{
  "d_model": 448,
  "head_dim": 32,
  "tie_embeddings": true,
  "init_std_qkv": 0.0315,
  "init_std_o": 0.00548,
  "beta2": 0.99,
  "grad_clip": 1.0,
  "final_lr_fraction": 0.1,
  "batch_tokens": 65536,
  "seq_len": 2048,
  "doc_mask": true,
  "train_tokens": 321800000
}
Each number is 200 + 20 x the weight over the matrix's rms, rounded and kept within 0 to 999. Layers, rows and columns count from 0.

# layer 6 MLP down, 448x1792, rms 0.0759, rows 299-361, columns 1120-1231
157,191,210,188,248,236,238,203,228,190,188,177,248,186,200,227,177,212,223,217,189,211,215,180,197,206,181,198,216,187,173,216,225,220,201,238,214,223,203,212,199,230,227,195,198,213,203,220,178,201,182,222,208,195,193,245,164,234,203,214,217,204,180,217,221,203,193,182,216,194,209,199,179,198,201,202,229,217,188,155,181,194,204,193,208,191,213,204,201,200,222,229,218,216,203,229,235,170,185,203,187,198,183,167,217,230,198,206,220,187,224,210
194,220,190,212,204,177,221,222,221,212,215,192,193,201,202,174,218,184,191,218,196,196,204,270,185,187,187,198,226,183,239,173,177,222,185,195,189,163,188,198,214,221,195,222,205,188,182,217,171,204,215,197,205,218,159,203,187,154,225,195,199,218,197,184,150,190,187,191,193,208,201,191,170,206,204,201,193,184,168,231,191,203,208,215,213,193,205,187,201,214,164,207,200,182,197,174,208,205,218,220,194,188,226,146,240,197,225,227,219,188,199,212
185,216,198,227,221,214,173,195,171,220,244,225,207,179,203,229,191,207,201,199,204,229,178,167,199,162,212,211,210,143,213,204,202,233,185,237,199,189,203,188,161,191,173,231,194,186,208,226,148,214,196,222,217,173,218,219,206,200,210,236,208,195,228,237,221,195,204,200,214,175,224,216,163,206,195,202,189,216,181,211,193,232,188,209,185,216,231,180,214,213,181,221,217,202,182,191,221,254,202,219,220,233,222,213,224,190,206,191,203,173,213,195
242,154,197,185,207,147,203,226,255,206,188,220,189,137,221,206,195,193,179,215,220,187,206,210,228,222,226,201,216,217,204,177,210,187,214,196,199,200,210,177,159,262,209,201,227,172,193,184,241,159,218,188,194,220,191,227,204,217,217,211,208,167,181,183,190,211,182,200,223,235,211,208,174,179,199,239,207,231,183,195,181,244,193,231,220,229,231,182,202,196,186,208,230,185,193,204,204,170,177,184,218,226,198,228,178,246,171,186,202,187,178,210
198,192,192,189,196,202,197,206,169,211,182,202,216,270,182,179,222,203,231,189,174,200,181,180,211,204,203,198,208,196,196,237,211,174,213,221,200,200,204,186,224,227,214,205,192,197,225,194,225,222,228,231,192,210,197,205,223,188,225,200,265,203,218,199,230,183,198,221,190,200,194,199,187,221,188,193,207,210,197,172,217,233,216,211,222,194,155,251,206,221,207,204,216,213,173,188,250,174,256,225,176,214,191,161,215,169,233,211,228,191,169,203
222,217,191,212,241,193,164,203,185,210,229,220,197,180,212,196,162,174,201,186,198,209,257,193,212,176,231,180,183,235,224,206,186,205,240,170,197,200,192,195,184,203,188,183,235,247,179,195,247,205,222,195,245,195,186,188,262,208,194,214,214,245,201,180,177,200,206,202,229,198,167,186,219,188,199,224,225,164,203,212,198,173,216,196,178,198,224,198,205,199,205,215,188,209,188,206,183,212,210,211,229,221,207,207,202,172,191,194,237,196,198,180
154,232,203,207,204,198,191,205,213,181,187,214,227,192,216,195,197,214,208,193,213,229,221,186,202,188,172,231,205,199,191,216,203,174,166,201,182,174,220,195,176,187,214,186,196,230,179,194,186,208,168,188,195,174,192,210,213,243,164,178,243,211,172,202,202,175,201,178,195,176,218,238,186,233,199,195,247,183,195,218,190,185,156,195,202,173,200,197,239,193,153,215,183,207,201,175,208,209,209,208,197,210,234,208,188,212,201,185,180,187,205,219
211,224,198,210,194,180,181,209,177,222,205,220,228,202,199,213,204,224,185,236,202,200,218,220,208,201,208,203,198,193,201,183,209,185,162,179,202,240,211,205,199,243,181,165,185,192,207,222,179,185,226,193,198,205,225,226,229,227,216,195,217,226,208,165,175,191,226,203,200,193,204,233,229,212,208,189,205,236,224,201,210,252,232,220,222,186,220,202,211,247,205,201,204,178,187,155,219,233,221,217,264,176,218,182,182,219,199,209,235,230,205,206
202,208,188,179,176,154,220,200,226,207,195,174,236,213,192,218,210,201,195,222,227,186,182,213,197,190,177,222,227,228,188,216,214,216,180,181,194,230,181,176,200,203,154,222,171,173,201,209,178,251,172,169,228,193,199,185,203,183,198,207,236,181,191,202,175,223,209,213,216,216,225,182,199,204,203,195,212,217,193,217,190,231,202,177,199,186,169,197,211,224,176,203,206,251,208,228,212,210,201,201,195,185,218,224,166,230,252,170,196,213,219,190
204,194,201,202,241,156,205,201,215,197,194,237,167,178,230,254,189,201,163,197,180,230,243,186,167,212,183,217,232,207,181,206,198,166,197,204,187,170,176,212,200,219,207,207,228,209,177,227,221,193,208,219,194,188,202,174,187,238,177,211,208,219,242,213,215,223,193,205,188,216,198,207,189,192,222,220,221,212,213,178,221,199,198,185,215,214,205,229,242,224,231,210,191,212,181,176,196,219,196,192,193,185,184,176,226,198,199,257,169,204,204,198
221,199,195,206,217,218,184,198,184,233,200,192,212,210,243,207,155,188,198,171,181,178,230,192,194,174,211,203,233,229,209,171,225,190,239,178,165,225,201,198,186,224,196,208,231,178,245,192,225,206,210,216,191,198,204,203,179,228,199,203,225,186,208,196,196,183,214,209,205,174,207,204,207,239,209,215,199,222,174,187,221,195,170,215,225,193,227,205,217,222,166,196,253,222,214,171,207,231,212,212,214,222,195,216,233,198,189,183,226,197,242,250
195,203,260,207,183,185,229,184,201,214,204,215,189,204,218,206,193,202,238,207,196,220,211,190,208,230,153,220,203,208,211,200,154,164,198,187,214,223,178,189,227,171,228,207,212,201,208,196,209,192,200,191,184,202,167,204,196,169,213,233,201,193,204,201,182,165,212,197,188,224,188,175,211,216,204,174,175,166,188,141,222,205,217,220,201,224,174,214,243,210,203,198,173,189,186,211,206,204,198,209,196,181,187,204,169,203,217,216,164,216,201,217
248,207,185,200,187,173,191,200,162,204,179,228,187,243,204,217,211,197,162,178,191,188,188,202,205,218,184,219,141,194,177,226,198,180,198,168,214,239,185,219,193,207,164,189,202,196,200,216,207,191,183,200,178,195,171,187,188,183,183,199,197,226,169,201,221,204,183,198,208,208,173,198,194,193,210,184,171,203,179,219,203,193,209,216,213,223,202,212,223,199,239,179,196,184,202,201,197,181,225,186,216,198,191,183,191,203,180,234,194,196,197,192
171,188,189,203,206,232,210,206,205,222,181,207,190,202,197,177,180,172,192,193,176,197,238,244,217,210,180,199,215,204,218,193,163,213,194,201,229,185,192,196,218,246,198,218,188,207,186,208,197,232,203,186,213,223,199,180,170,231,188,201,195,225,221,228,252,212,199,241,202,215,200,171,206,220,204,202,183,186,199,228,216,232,203,224,234,211,224,217,200,227,182,212,184,195,174,182,187,222,213,167,226,182,210,177,200,201,164,204,214,226,187,192
182,211,186,234,213,213,207,201,184,165,190,177,219,206,207,213,204,211,177,184,195,223,238,178,216,183,198,179,191,196,209,218,172,201,219,227,205,195,241,212,205,192,193,184,237,197,164,191,212,228,184,224,203,217,173,216,217,185,204,227,182,195,190,193,217,207,226,218,199,210,221,230,172,239,198,191,183,210,228,215,197,198,208,192,239,243,217,178,231,215,225,216,211,157,192,208,212,200,182,205,190,206,207,181,217,187,190,208,241,177,216,221
217,221,196,217,187,190,190,186,213,209,256,203,182,194,208,203,183,209,181,227,216,190,226,197,183,218,210,209,194,210,218,209,180,221,191,199,209,196,194,234,180,210,217,173,180,214,187,196,244,230,186,190,199,225,195,209,229,233,213,225,190,224,202,183,198,203,195,191,196,181,200,211,209,207,228,226,213,190,204,197,170,185,216,229,208,188,202,201,176,192,184,218,210,209,208,222,204,175,208,222,215,222,230,230,210,205,175,255,214,213,221,169
188,179,183,197,185,225,188,210,221,192,213,215,171,237,190,194,216,208,212,162,207,184,207,171,210,229,218,221,195,198,225,217,215,201,174,246,163,182,189,203,205,159,200,229,183,189,145,199,241,198,223,199,231,197,204,192,202,187,189,184,217,178,172,190,151,217,236,213,194,211,220,222,205,221,231,200,188,199,162,197,197,193,184,199,228,226,196,171,184,207,186,223,242,190,224,200,206,206,186,207,215,190,185,201,204,209,207,204,236,202,232,233
164,202,184,189,251,215,196,187,224,197,162,196,206,184,207,166,187,204,208,203,210,185,181,195,193,180,183,196,210,223,184,174,222,201,209,205,200,151,203,196,203,200,219,219,184,197,180,221,173,201,215,215,186,211,203,218,208,165,193,230,186,192,185,224,170,186,192,237,221,220,201,217,196,231,219,198,211,206,212,221,228,209,197,150,160,178,154,174,182,188,156,219,189,187,188,250,227,237,227,181,154,197,197,200,200,251,209,207,237,168,202,183
230,239,182,199,153,219,189,202,207,212,190,186,222,191,197,203,202,201,180,156,179,200,188,185,209,213,166,181,224,205,196,218,193,242,209,223,209,167,201,220,215,199,177,215,183,191,209,217,209,211,244,225,210,188,191,224,173,210,185,197,173,215,221,186,229,183,161,191,185,179,212,188,208,197,188,220,224,251,226,223,195,245,196,201,199,202,220,222,178,196,192,212,207,219,202,205,209,201,217,220,188,200,208,227,207,192,211,242,187,217,212,217
174,195,226,201,237,142,223,181,235,206,198,184,198,198,161,217,238,237,184,190,185,186,217,162,204,203,220,220,206,190,194,197,246,194,217,188,238,217,144,223,222,175,208,227,180,202,236,193,200,208,189,202,167,186,213,207,202,192,138,199,195,187,225,195,239,184,183,242,177,206,211,222,174,185,191,217,232,179,201,223,187,182,189,192,227,199,194,207,206,211,173,183,203,177,209,230,187,201,229,229,174,191,219,173,233,192,255,203,246,229,176,172
193,232,172,184,190,202,213,173,203,176,149,206,210,220,182,190,198,201,204,204,204,175,207,198,226,202,233,191,148,188,176,175,213,181,205,220,174,228,172,220,160,192,220,218,248,189,202,228,198,201,219,191,226,204,262,182,205,197,204,196,194,205,177,202,223,179,220,219,190,207,203,210,221,235,196,185,255,206,200,186,172,170,212,200,215,198,196,224,196,210,188,205,197,197,228,219,216,197,240,211,225,206,196,184,195,218,196,203,177,190,239,178
216,208,221,211,195,130,200,207,207,205,209,225,185,169,211,208,230,199,225,223,231,217,196,212,215,200,221,227,261,202,211,207,188,182,221,189,189,172,211,193,207,200,148,159,190,216,190,179,202,221,206,186,244,215,227,203,226,204,227,216,199,179,222,235,224,206,199,184,213,195,206,217,163,177,160,149,165,178,178,223,202,198,195,196,198,195,204,210,204,177,200,202,239,220,193,226,201,198,209,176,243,209,192,152,201,200,208,161,217,191,200,207
161,187,227,226,190,186,211,203,201,215,260,178,250,218,252,217,211,204,195,178,216,196,198,183,182,183,229,179,229,196,232,184,181,221,168,208,182,174,209,170,212,214,214,215,198,207,164,203,218,192,206,188,201,182,207,202,182,210,187,209,192,219,221,232,221,205,226,190,187,213,196,205,224,187,187,219,183,205,196,184,195,216,208,192,188,198,178,176,219,192,217,189,215,214,235,198,188,157,242,176,190,182,196,202,189,207,196,191,243,194,255,197
209,211,216,160,200,203,248,179,205,244,231,154,203,242,198,172,230,220,216,185,224,173,192,245,216,237,189,194,219,196,225,177,190,205,209,221,223,179,220,200,193,199,189,205,207,199,151,203,188,212,181,201,186,204,175,232,224,208,224,228,223,205,200,194,189,184,176,191,176,194,165,225,248,212,187,185,173,187,196,171,196,190,162,195,215,217,166,200,203,209,186,209,214,176,213,172,204,204,192,224,170,200,199,211,186,223,192,205,200,243,182,192
206,191,195,219,204,189,208,192,238,230,207,212,188,210,216,185,209,186,220,173,174,205,220,207,183,191,229,167,207,210,194,202,221,227,208,195,186,210,236,182,209,218,218,194,203,207,168,166,139,187,220,184,176,205,212,208,178,206,192,196,204,180,201,208,174,202,229,233,179,202,234,209,213,197,229,185,211,201,234,176,229,210,235,216,218,190,213,209,221,208,213,202,246,225,175,217,233,188,197,224,205,183,193,230,192,202,204,184,242,240,215,245
174,206,216,203,155,198,200,205,217,185,213,180,235,173,198,187,193,185,183,217,183,223,184,223,217,243,170,186,198,210,193,191,199,167,208,222,237,172,184,198,198,243,237,184,179,231,200,194,202,191,185,232,210,217,221,207,197,211,198,193,207,205,171,196,167,204,171,228,203,195,197,205,236,213,213,193,212,185,178,190,181,204,209,197,222,169,194,195,176,197,250,193,206,171,195,201,203,228,191,192,230,208,212,213,182,219,178,214,226,187,191,214
190,226,156,190,179,247,184,208,200,242,205,240,190,203,203,189,237,208,222,198,192,177,195,219,179,205,199,175,199,206,192,216,227,168,214,228,203,217,166,189,218,247,182,193,231,197,228,218,157,208,234,204,206,166,193,224,215,243,211,195,217,208,230,211,178,201,194,181,217,197,188,177,157,184,187,204,189,177,174,256,194,190,224,235,203,213,241,160,209,199,211,233,179,220,178,168,183,222,188,213,207,209,200,205,216,171,233,214,198,215,179,178
206,209,200,207,182,189,240,182,203,182,210,210,208,167,192,215,202,192,228,161,242,170,212,190,202,196,167,225,200,214,188,197,185,206,232,243,215,202,196,189,201,231,195,193,250,201,183,178,209,211,172,182,196,207,216,224,209,231,216,178,234,202,216,173,213,196,225,220,232,216,198,189,194,186,216,223,196,191,186,203,219,228,192,209,214,202,225,217,194,220,212,191,237,178,220,215,208,251,221,156,184,175,193,204,210,230,210,160,187,203,209,203
221,198,174,176,246,216,213,205,222,185,209,231,206,244,167,207,188,190,186,212,209,201,198,169,198,222,214,189,218,150,177,210,187,184,211,203,179,195,174,187,220,186,233,235,190,200,183,209,226,241,203,215,180,202,194,194,212,180,195,187,216,190,173,202,225,194,215,190,209,198,202,204,194,210,193,201,208,209,208,204,191,236,226,224,215,193,210,206,229,206,176,180,238,217,200,188,185,234,199,203,173,230,173,209,210,215,236,220,155,184,183,198
192,199,182,197,198,216,212,190,206,215,198,159,173,195,229,218,210,244,204,205,215,205,195,205,224,196,250,219,205,184,209,220,206,186,204,157,189,177,186,185,223,226,169,204,222,193,176,192,201,219,223,178,207,176,186,233,219,220,206,181,218,209,214,194,206,189,205,251,209,222,168,219,183,200,205,195,204,207,192,204,210,190,203,203,226,204,176,196,196,189,210,172,196,186,229,195,215,184,231,236,184,197,181,219,176,225,185,200,214,212,182,190
194,176,208,194,231,209,205,178,199,208,204,208,194,208,209,197,218,208,235,164,191,169,195,202,214,201,221,253,200,204,175,205,185,197,212,213,235,209,183,212,219,238,173,217,216,211,183,188,193,216,248,174,177,204,211,202,199,196,213,223,219,207,169,191,214,186,219,204,177,214,175,197,223,219,175,230,204,238,193,190,228,212,212,201,198,187,199,212,206,185,187,193,201,203,185,188,231,203,236,167,196,222,197,209,212,210,244,184,207,236,181,196
171,218,164,175,212,226,197,205,171,168,213,164,228,216,214,179,185,200,171,191,229,217,188,204,196,227,210,188,192,249,184,180,168,197,165,206,171,194,183,190,239,201,190,208,216,184,176,200,213,206,200,210,187,186,193,211,182,210,232,182,195,200,206,233,153,209,168,183,184,198,207,172,202,194,213,211,187,176,191,208,178,233,204,199,207,182,213,213,188,219,229,188,202,206,235,195,216,224,199,207,171,197,189,210,220,223,185,192,178,189,182,220
181,158,173,196,224,162,199,222,232,176,196,190,210,178,173,168,181,206,193,211,208,225,182,193,178,188,181,237,201,167,185,167,193,214,195,180,121,201,180,196,221,212,187,196,189,201,245,210,195,210,206,186,227,192,167,230,222,186,196,229,198,218,195,161,193,200,173,232,186,213,184,212,189,194,198,199,218,195,192,250,160,199,159,188,243,194,214,187,203,204,189,190,177,218,208,199,167,224,213,193,215,178,216,223,219,188,220,208,169,218,177,203
194,226,202,206,209,175,200,219,209,153,222,205,184,218,205,195,209,189,252,188,198,173,226,216,210,213,219,205,252,239,192,193,212,197,195,183,212,250,219,207,174,266,218,198,205,186,228,234,192,214,206,198,214,209,199,184,197,190,211,177,229,201,189,219,189,220,204,222,208,214,220,174,176,180,224,227,233,190,168,199,195,203,211,229,214,220,213,206,224,204,179,194,189,218,174,228,256,195,172,193,194,195,203,224,180,225,241,222,202,203,159,200
184,218,217,198,228,192,196,222,201,230,185,188,171,199,176,216,218,206,205,225,215,180,214,217,228,229,215,238,182,191,184,237,194,198,217,213,199,188,201,210,218,165,220,194,176,209,192,191,187,180,166,197,218,173,220,228,206,180,191,198,204,226,210,196,195,198,221,223,214,176,189,178,209,204,189,218,208,172,202,210,187,205,206,187,161,209,224,192,195,185,202,194,220,227,202,177,222,205,190,151,225,218,198,192,226,200,211,209,214,218,208,211
202,183,203,181,225,194,222,185,197,212,188,177,221,199,208,206,196,201,206,191,200,196,196,229,193,202,196,164,244,211,210,210,182,181,158,201,231,185,192,224,227,205,208,220,209,182,165,191,249,208,247,229,209,169,180,231,213,200,205,162,170,190,214,199,212,201,188,146,210,201,216,211,213,156,218,183,210,195,181,191,192,205,178,213,213,199,212,208,212,221,210,208,193,198,176,191,179,201,198,182,210,200,174,212,198,248,180,184,214,195,177,204
202,217,208,191,184,212,186,180,182,219,210,206,216,198,210,190,193,185,195,221,189,173,214,175,193,184,191,172,214,229,216,192,233,208,190,184,196,182,204,219,211,220,205,203,204,177,240,209,189,178,216,200,201,237,197,176,186,205,181,195,195,214,169,187,144,213,186,201,181,225,209,175,206,202,224,239,183,230,225,171,228,188,224,203,223,195,226,237,179,207,178,177,193,222,206,215,253,221,218,186,191,201,191,194,231,234,204,207,212,169,223,216
173,196,222,216,208,176,230,183,229,226,211,202,222,225,223,211,219,224,213,176,209,222,195,213,193,200,177,231,220,199,180,193,251,187,204,217,201,215,196,220,178,181,204,208,207,176,256,221,192,219,225,250,180,194,209,229,210,240,199,231,227,198,207,212,189,199,223,219,208,218,222,211,198,216,234,245,214,219,243,183,201,217,205,199,216,197,213,214,198,229,247,200,228,194,185,240,195,158,162,207,214,178,211,237,180,206,179,213,166,179,151,182
196,216,261,217,211,166,237,191,222,202,234,176,199,148,200,206,199,218,211,235,180,211,175,223,202,194,190,189,190,184,218,208,218,183,260,213,248,175,188,194,270,206,168,208,209,202,205,201,234,186,200,215,225,198,179,220,183,204,213,204,238,237,199,207,210,190,215,218,205,219,205,175,206,186,245,197,197,217,208,185,176,177,217,189,200,232,196,162,205,202,226,187,228,185,194,203,208,194,209,178,197,200,188,192,208,208,206,196,192,209,222,183
220,203,179,211,190,196,193,212,198,197,190,242,221,195,219,184,213,202,182,229,233,187,209,196,208,222,185,198,218,226,171,226,184,234,213,220,186,199,215,201,226,209,205,185,190,182,218,211,233,196,194,219,224,219,171,216,155,228,209,189,195,219,199,167,199,199,215,176,192,188,213,214,187,229,175,189,206,250,203,215,231,217,218,212,235,203,182,214,199,208,199,245,193,194,191,155,204,238,209,195,224,182,196,178,214,216,176,229,242,224,184,206
223,188,257,211,211,209,202,207,212,208,246,204,212,210,206,195,206,201,217,215,219,198,218,231,200,174,198,210,203,213,253,214,230,231,217,201,190,201,223,186,192,196,192,204,235,177,188,204,210,204,203,183,221,193,206,199,212,174,217,197,214,218,231,181,195,213,241,214,198,224,207,206,192,234,206,215,190,209,195,189,196,187,231,186,196,182,176,205,197,212,212,206,217,184,202,212,222,168,190,223,198,232,202,165,215,219,217,207,198,214,209,191
218,184,206,222,214,200,221,180,222,197,196,223,191,209,232,194,173,193,176,192,217,170,209,184,217,217,237,204,220,212,208,238,204,189,205,197,172,196,201,181,193,172,232,172,224,182,187,200,220,176,203,201,230,205,195,213,205,203,234,214,195,195,209,166,157,228,209,200,180,231,197,209,199,201,201,187,181,225,207,223,231,196,182,174,215,212,213,235,182,183,235,182,193,200,209,217,209,237,201,211,218,174,200,206,195,206,234,178,196,182,200,211
210,203,190,175,193,249,231,224,200,206,204,164,174,182,191,185,189,182,227,185,216,206,187,204,246,233,209,220,223,201,183,204,213,207,208,181,206,210,201,207,196,203,211,219,208,199,198,187,205,214,188,221,236,220,214,183,240,163,196,169,191,219,172,215,217,225,192,166,227,178,162,235,223,232,198,188,184,197,238,208,188,151,212,210,200,209,158,235,209,210,211,219,234,238,181,197,176,195,205,192,193,232,213,205,246,200,193,199,169,209,205,242
194,239,247,190,218,200,227,199,188,214,180,191,244,212,199,191,226,202,201,186,204,228,178,212,228,211,210,197,204,214,203,202,186,191,209,189,164,194,205,198,198,218,167,189,167,192,212,221,195,211,211,219,212,187,204,226,209,205,219,196,199,196,166,180,170,248,211,196,179,211,212,203,203,207,204,204,188,213,201,210,191,236,222,193,193,223,238,210,200,196,180,211,208,217,181,225,212,208,161,194,197,213,202,241,147,225,236,147,175,216,246,221
203,180,201,195,214,212,205,190,199,189,148,198,202,236,202,215,212,193,209,249,161,213,210,208,189,245,204,242,214,227,199,193,195,201,190,212,187,187,202,174,160,176,213,197,191,243,159,194,194,212,236,186,211,214,200,217,198,196,213,211,226,189,195,210,201,214,197,189,192,199,233,222,189,176,185,194,188,227,174,211,195,192,224,234,188,196,207,186,193,201,218,202,222,197,186,209,192,204,198,241,190,190,203,200,172,181,235,204,176,216,208,213
155,200,199,219,188,216,180,220,204,203,199,177,187,204,216,204,205,180,188,133,208,164,211,201,234,165,187,195,200,204,187,226,192,188,244,191,197,197,196,182,173,216,151,157,194,180,229,189,168,227,164,190,218,216,196,222,213,218,198,217,216,216,219,218,205,178,178,193,179,214,197,216,209,187,230,178,259,203,185,174,210,200,185,186,219,216,192,162,201,216,220,245,220,216,238,198,231,202,172,206,233,237,197,218,190,213,203,193,189,162,204,187
195,194,230,218,224,200,189,219,212,165,189,187,225,219,217,203,194,183,208,200,203,200,220,224,204,184,196,203,203,205,248,210,225,238,191,228,189,174,235,199,200,196,157,174,193,208,214,205,193,189,253,188,199,228,226,230,210,205,255,212,179,235,209,220,197,177,212,203,202,187,181,217,244,178,231,186,182,200,179,185,204,206,196,160,203,176,210,166,160,190,217,199,206,213,202,232,206,201,233,197,194,221,183,202,235,200,204,208,217,196,218,190
226,228,180,182,173,173,211,195,215,224,221,177,197,208,196,168,202,198,193,215,224,203,216,174,204,221,220,193,192,212,206,208,184,186,209,221,197,201,218,176,209,226,202,161,218,236,212,197,206,190,213,191,197,214,214,212,167,246,207,215,226,225,182,157,250,198,201,216,197,212,193,209,188,223,172,241,188,190,228,203,177,209,182,170,207,191,226,224,181,219,169,231,186,203,209,232,210,190,221,174,230,211,207,210,189,209,231,228,190,183,240,200
205,245,207,208,160,201,203,212,195,185,219,196,200,189,202,197,183,201,213,178,209,206,206,244,200,170,225,207,197,204,186,186,212,194,196,183,210,186,222,202,183,201,208,190,228,230,208,172,201,204,220,218,218,156,198,183,231,203,183,176,205,149,185,202,202,211,222,197,179,191,211,204,154,242,206,170,180,204,219,213,225,206,186,195,176,228,199,174,207,206,197,223,189,187,197,164,194,225,219,174,194,189,239,186,167,200,163,226,203,196,175,216
210,198,204,193,218,250,187,199,176,200,207,207,211,224,210,201,191,208,166,200,204,188,203,187,229,208,191,188,210,205,222,233,220,192,225,211,195,218,170,200,182,217,186,234,156,193,203,199,207,197,230,194,211,208,217,185,225,198,174,213,214,238,246,248,212,227,208,207,231,216,200,203,188,223,181,241,197,197,200,217,211,184,207,195,183,190,202,229,189,197,185,205,224,202,211,187,159,199,212,166,231,196,214,182,188,181,217,226,212,210,206,205
208,202,230,236,221,235,168,204,232,199,181,218,191,223,233,207,208,202,225,216,214,220,193,194,210,225,204,190,230,216,176,204,245,216,199,197,175,199,191,238,231,160,207,194,229,237,247,233,196,222,246,182,163,195,197,243,231,203,224,164,213,185,223,207,196,191,204,205,207,185,236,211,230,213,203,212,202,199,254,185,212,182,193,175,190,212,193,190,199,196,192,183,214,207,233,199,220,171,201,197,217,190,170,171,219,174,195,190,214,211,206,189
143,180,215,190,213,200,206,253,252,195,201,223,225,152,218,228,214,179,212,179,212,221,217,201,197,196,189,189,198,226,266,199,189,182,229,199,233,204,200,189,161,229,216,212,179,171,166,191,224,198,226,173,222,233,200,210,215,233,205,182,177,167,222,209,210,211,208,183,231,176,209,215,203,171,193,205,238,171,208,197,195,213,230,224,205,216,193,212,186,209,190,214,205,195,210,195,167,187,177,245,226,211,188,235,202,226,174,200,214,230,208,214
187,202,200,207,213,200,190,179,179,174,183,235,182,184,208,215,216,204,218,225,226,198,187,235,200,198,218,201,186,198,217,207,185,183,175,185,195,212,195,199,200,219,171,184,185,218,203,161,215,207,226,179,233,215,161,217,206,212,186,204,206,200,187,187,214,199,187,205,229,216,209,204,216,159,217,181,207,215,189,198,212,166,196,218,199,201,191,154,200,180,207,205,206,212,200,188,172,188,183,200,204,210,207,230,219,212,220,196,142,224,148,181
204,215,214,183,173,209,224,216,187,215,236,204,177,219,207,237,198,210,221,202,184,214,212,174,222,234,194,197,236,183,189,174,228,199,212,206,193,210,208,179,174,184,158,185,184,200,208,206,222,189,192,197,167,156,204,209,199,239,214,181,206,204,218,207,208,193,191,208,237,207,227,180,179,188,181,195,246,154,202,204,189,193,212,182,190,210,192,186,230,192,161,213,170,216,203,220,207,235,174,224,201,198,224,185,209,188,201,205,225,178,172,192
205,192,207,200,256,202,250,204,247,187,182,206,167,202,189,198,190,221,197,184,188,208,216,197,199,182,233,215,165,204,221,212,200,175,217,187,208,166,205,180,202,169,199,229,205,208,213,211,211,222,189,214,202,197,235,196,224,179,199,197,206,195,212,201,214,182,204,219,191,183,195,195,221,226,178,209,219,235,210,207,194,211,263,217,212,224,197,230,218,206,176,207,231,224,211,206,204,215,223,185,228,221,185,188,174,174,220,196,193,213,192,194
183,197,195,211,211,210,202,177,211,221,188,193,193,174,182,210,228,146,181,195,238,163,203,181,192,197,198,179,203,182,213,205,215,249,192,197,196,188,216,202,221,236,212,166,235,160,239,193,198,197,212,229,200,194,229,197,188,179,198,190,236,209,200,232,185,191,181,202,219,181,204,181,171,235,187,180,197,200,192,212,169,222,183,186,203,195,199,188,180,196,217,200,223,179,194,231,201,271,201,216,195,224,197,217,227,209,215,231,210,205,222,188
236,211,198,189,169,216,176,230,189,207,199,205,199,184,153,248,201,200,198,228,199,216,196,257,168,194,221,187,221,169,176,207,189,201,216,198,265,135,216,162,216,171,204,195,218,189,170,171,183,213,267,181,204,156,194,229,231,159,224,217,192,177,204,202,202,189,187,212,208,215,195,167,192,197,172,215,185,198,205,182,194,197,196,237,199,198,229,202,184,204,203,214,226,210,169,206,190,202,223,227,193,221,203,197,198,209,232,167,188,168,233,199
212,243,192,214,197,203,222,210,204,190,205,225,227,189,200,195,220,210,170,188,200,230,199,218,191,221,187,179,176,202,205,229,183,196,160,219,190,224,208,219,202,179,213,201,209,206,220,227,207,196,164,238,207,238,181,201,186,221,207,183,200,217,157,175,206,212,186,219,145,218,214,194,241,196,185,234,205,171,219,186,166,228,205,195,233,178,193,172,180,178,212,232,170,253,220,174,204,197,183,195,190,210,200,193,223,190,216,215,192,230,194,176
175,188,200,199,204,205,230,193,200,219,198,200,203,211,189,215,192,221,184,224,210,224,202,177,193,193,212,192,202,217,207,193,252,224,200,208,193,198,185,188,210,198,224,230,207,206,207,207,198,176,206,203,199,222,187,196,198,186,187,198,191,190,214,197,232,206,216,190,180,182,187,203,213,195,205,213,187,201,190,211,174,149,180,219,200,198,199,207,219,222,185,212,179,220,238,223,239,219,170,236,217,188,210,186,206,173,179,215,248,213,226,224
207,217,187,209,188,228,208,187,190,237,182,216,227,209,207,219,229,218,234,177,186,191,177,192,198,195,208,167,192,217,201,148,173,203,202,190,229,196,210,195,201,203,176,165,203,191,225,190,193,213,192,195,232,169,188,221,222,211,193,226,186,168,243,168,208,205,228,206,245,185,212,237,208,181,208,157,208,244,186,198,234,196,230,202,172,220,248,230,181,222,203,230,202,208,197,202,203,250,201,214,189,220,239,174,202,227,202,211,199,196,198,175
180,210,206,196,231,178,188,182,205,201,187,216,201,207,195,200,187,196,217,204,193,221,205,223,209,198,179,205,179,229,216,217,211,221,184,205,194,182,202,221,208,235,198,225,189,199,189,153,188,179,205,189,190,196,222,202,170,197,190,187,223,179,194,198,175,199,155,212,192,189,199,208,158,190,194,229,182,211,198,202,179,183,187,187,189,195,219,182,182,234,173,224,178,214,212,209,228,206,211,179,209,187,178,209,189,197,227,214,212,194,216,226
214,201,204,199,199,150,221,219,209,229,219,223,223,219,183,208,183,193,230,222,212,206,202,152,188,201,211,212,194,198,186,234,188,196,164,173,227,207,188,169,185,195,206,188,177,236,218,168,223,197,178,200,225,201,193,204,218,213,172,181,260,219,192,199,203,198,192,185,232,219,181,198,214,158,182,225,233,200,205,171,202,172,196,197,168,234,188,196,226,188,205,233,208,206,206,200,216,214,223,173,206,224,196,198,193,209,199,234,221,234,203,188
203,189,217,204,206,220,205,182,194,269,180,223,210,195,228,197,189,190,211,181,192,202,188,159,198,212,222,188,201,236,242,193,203,198,168,216,222,186,213,231,213,206,196,202,209,168,191,180,222,192,152,200,195,223,237,226,209,209,228,229,218,221,206,206,218,193,209,170,171,210,208,198,203,209,191,219,228,244,229,219,219,231,226,202,189,214,220,218,167,182,237,193,204,197,204,194,212,199,180,238,181,191,191,228,229,196,212,211,206,220,202,202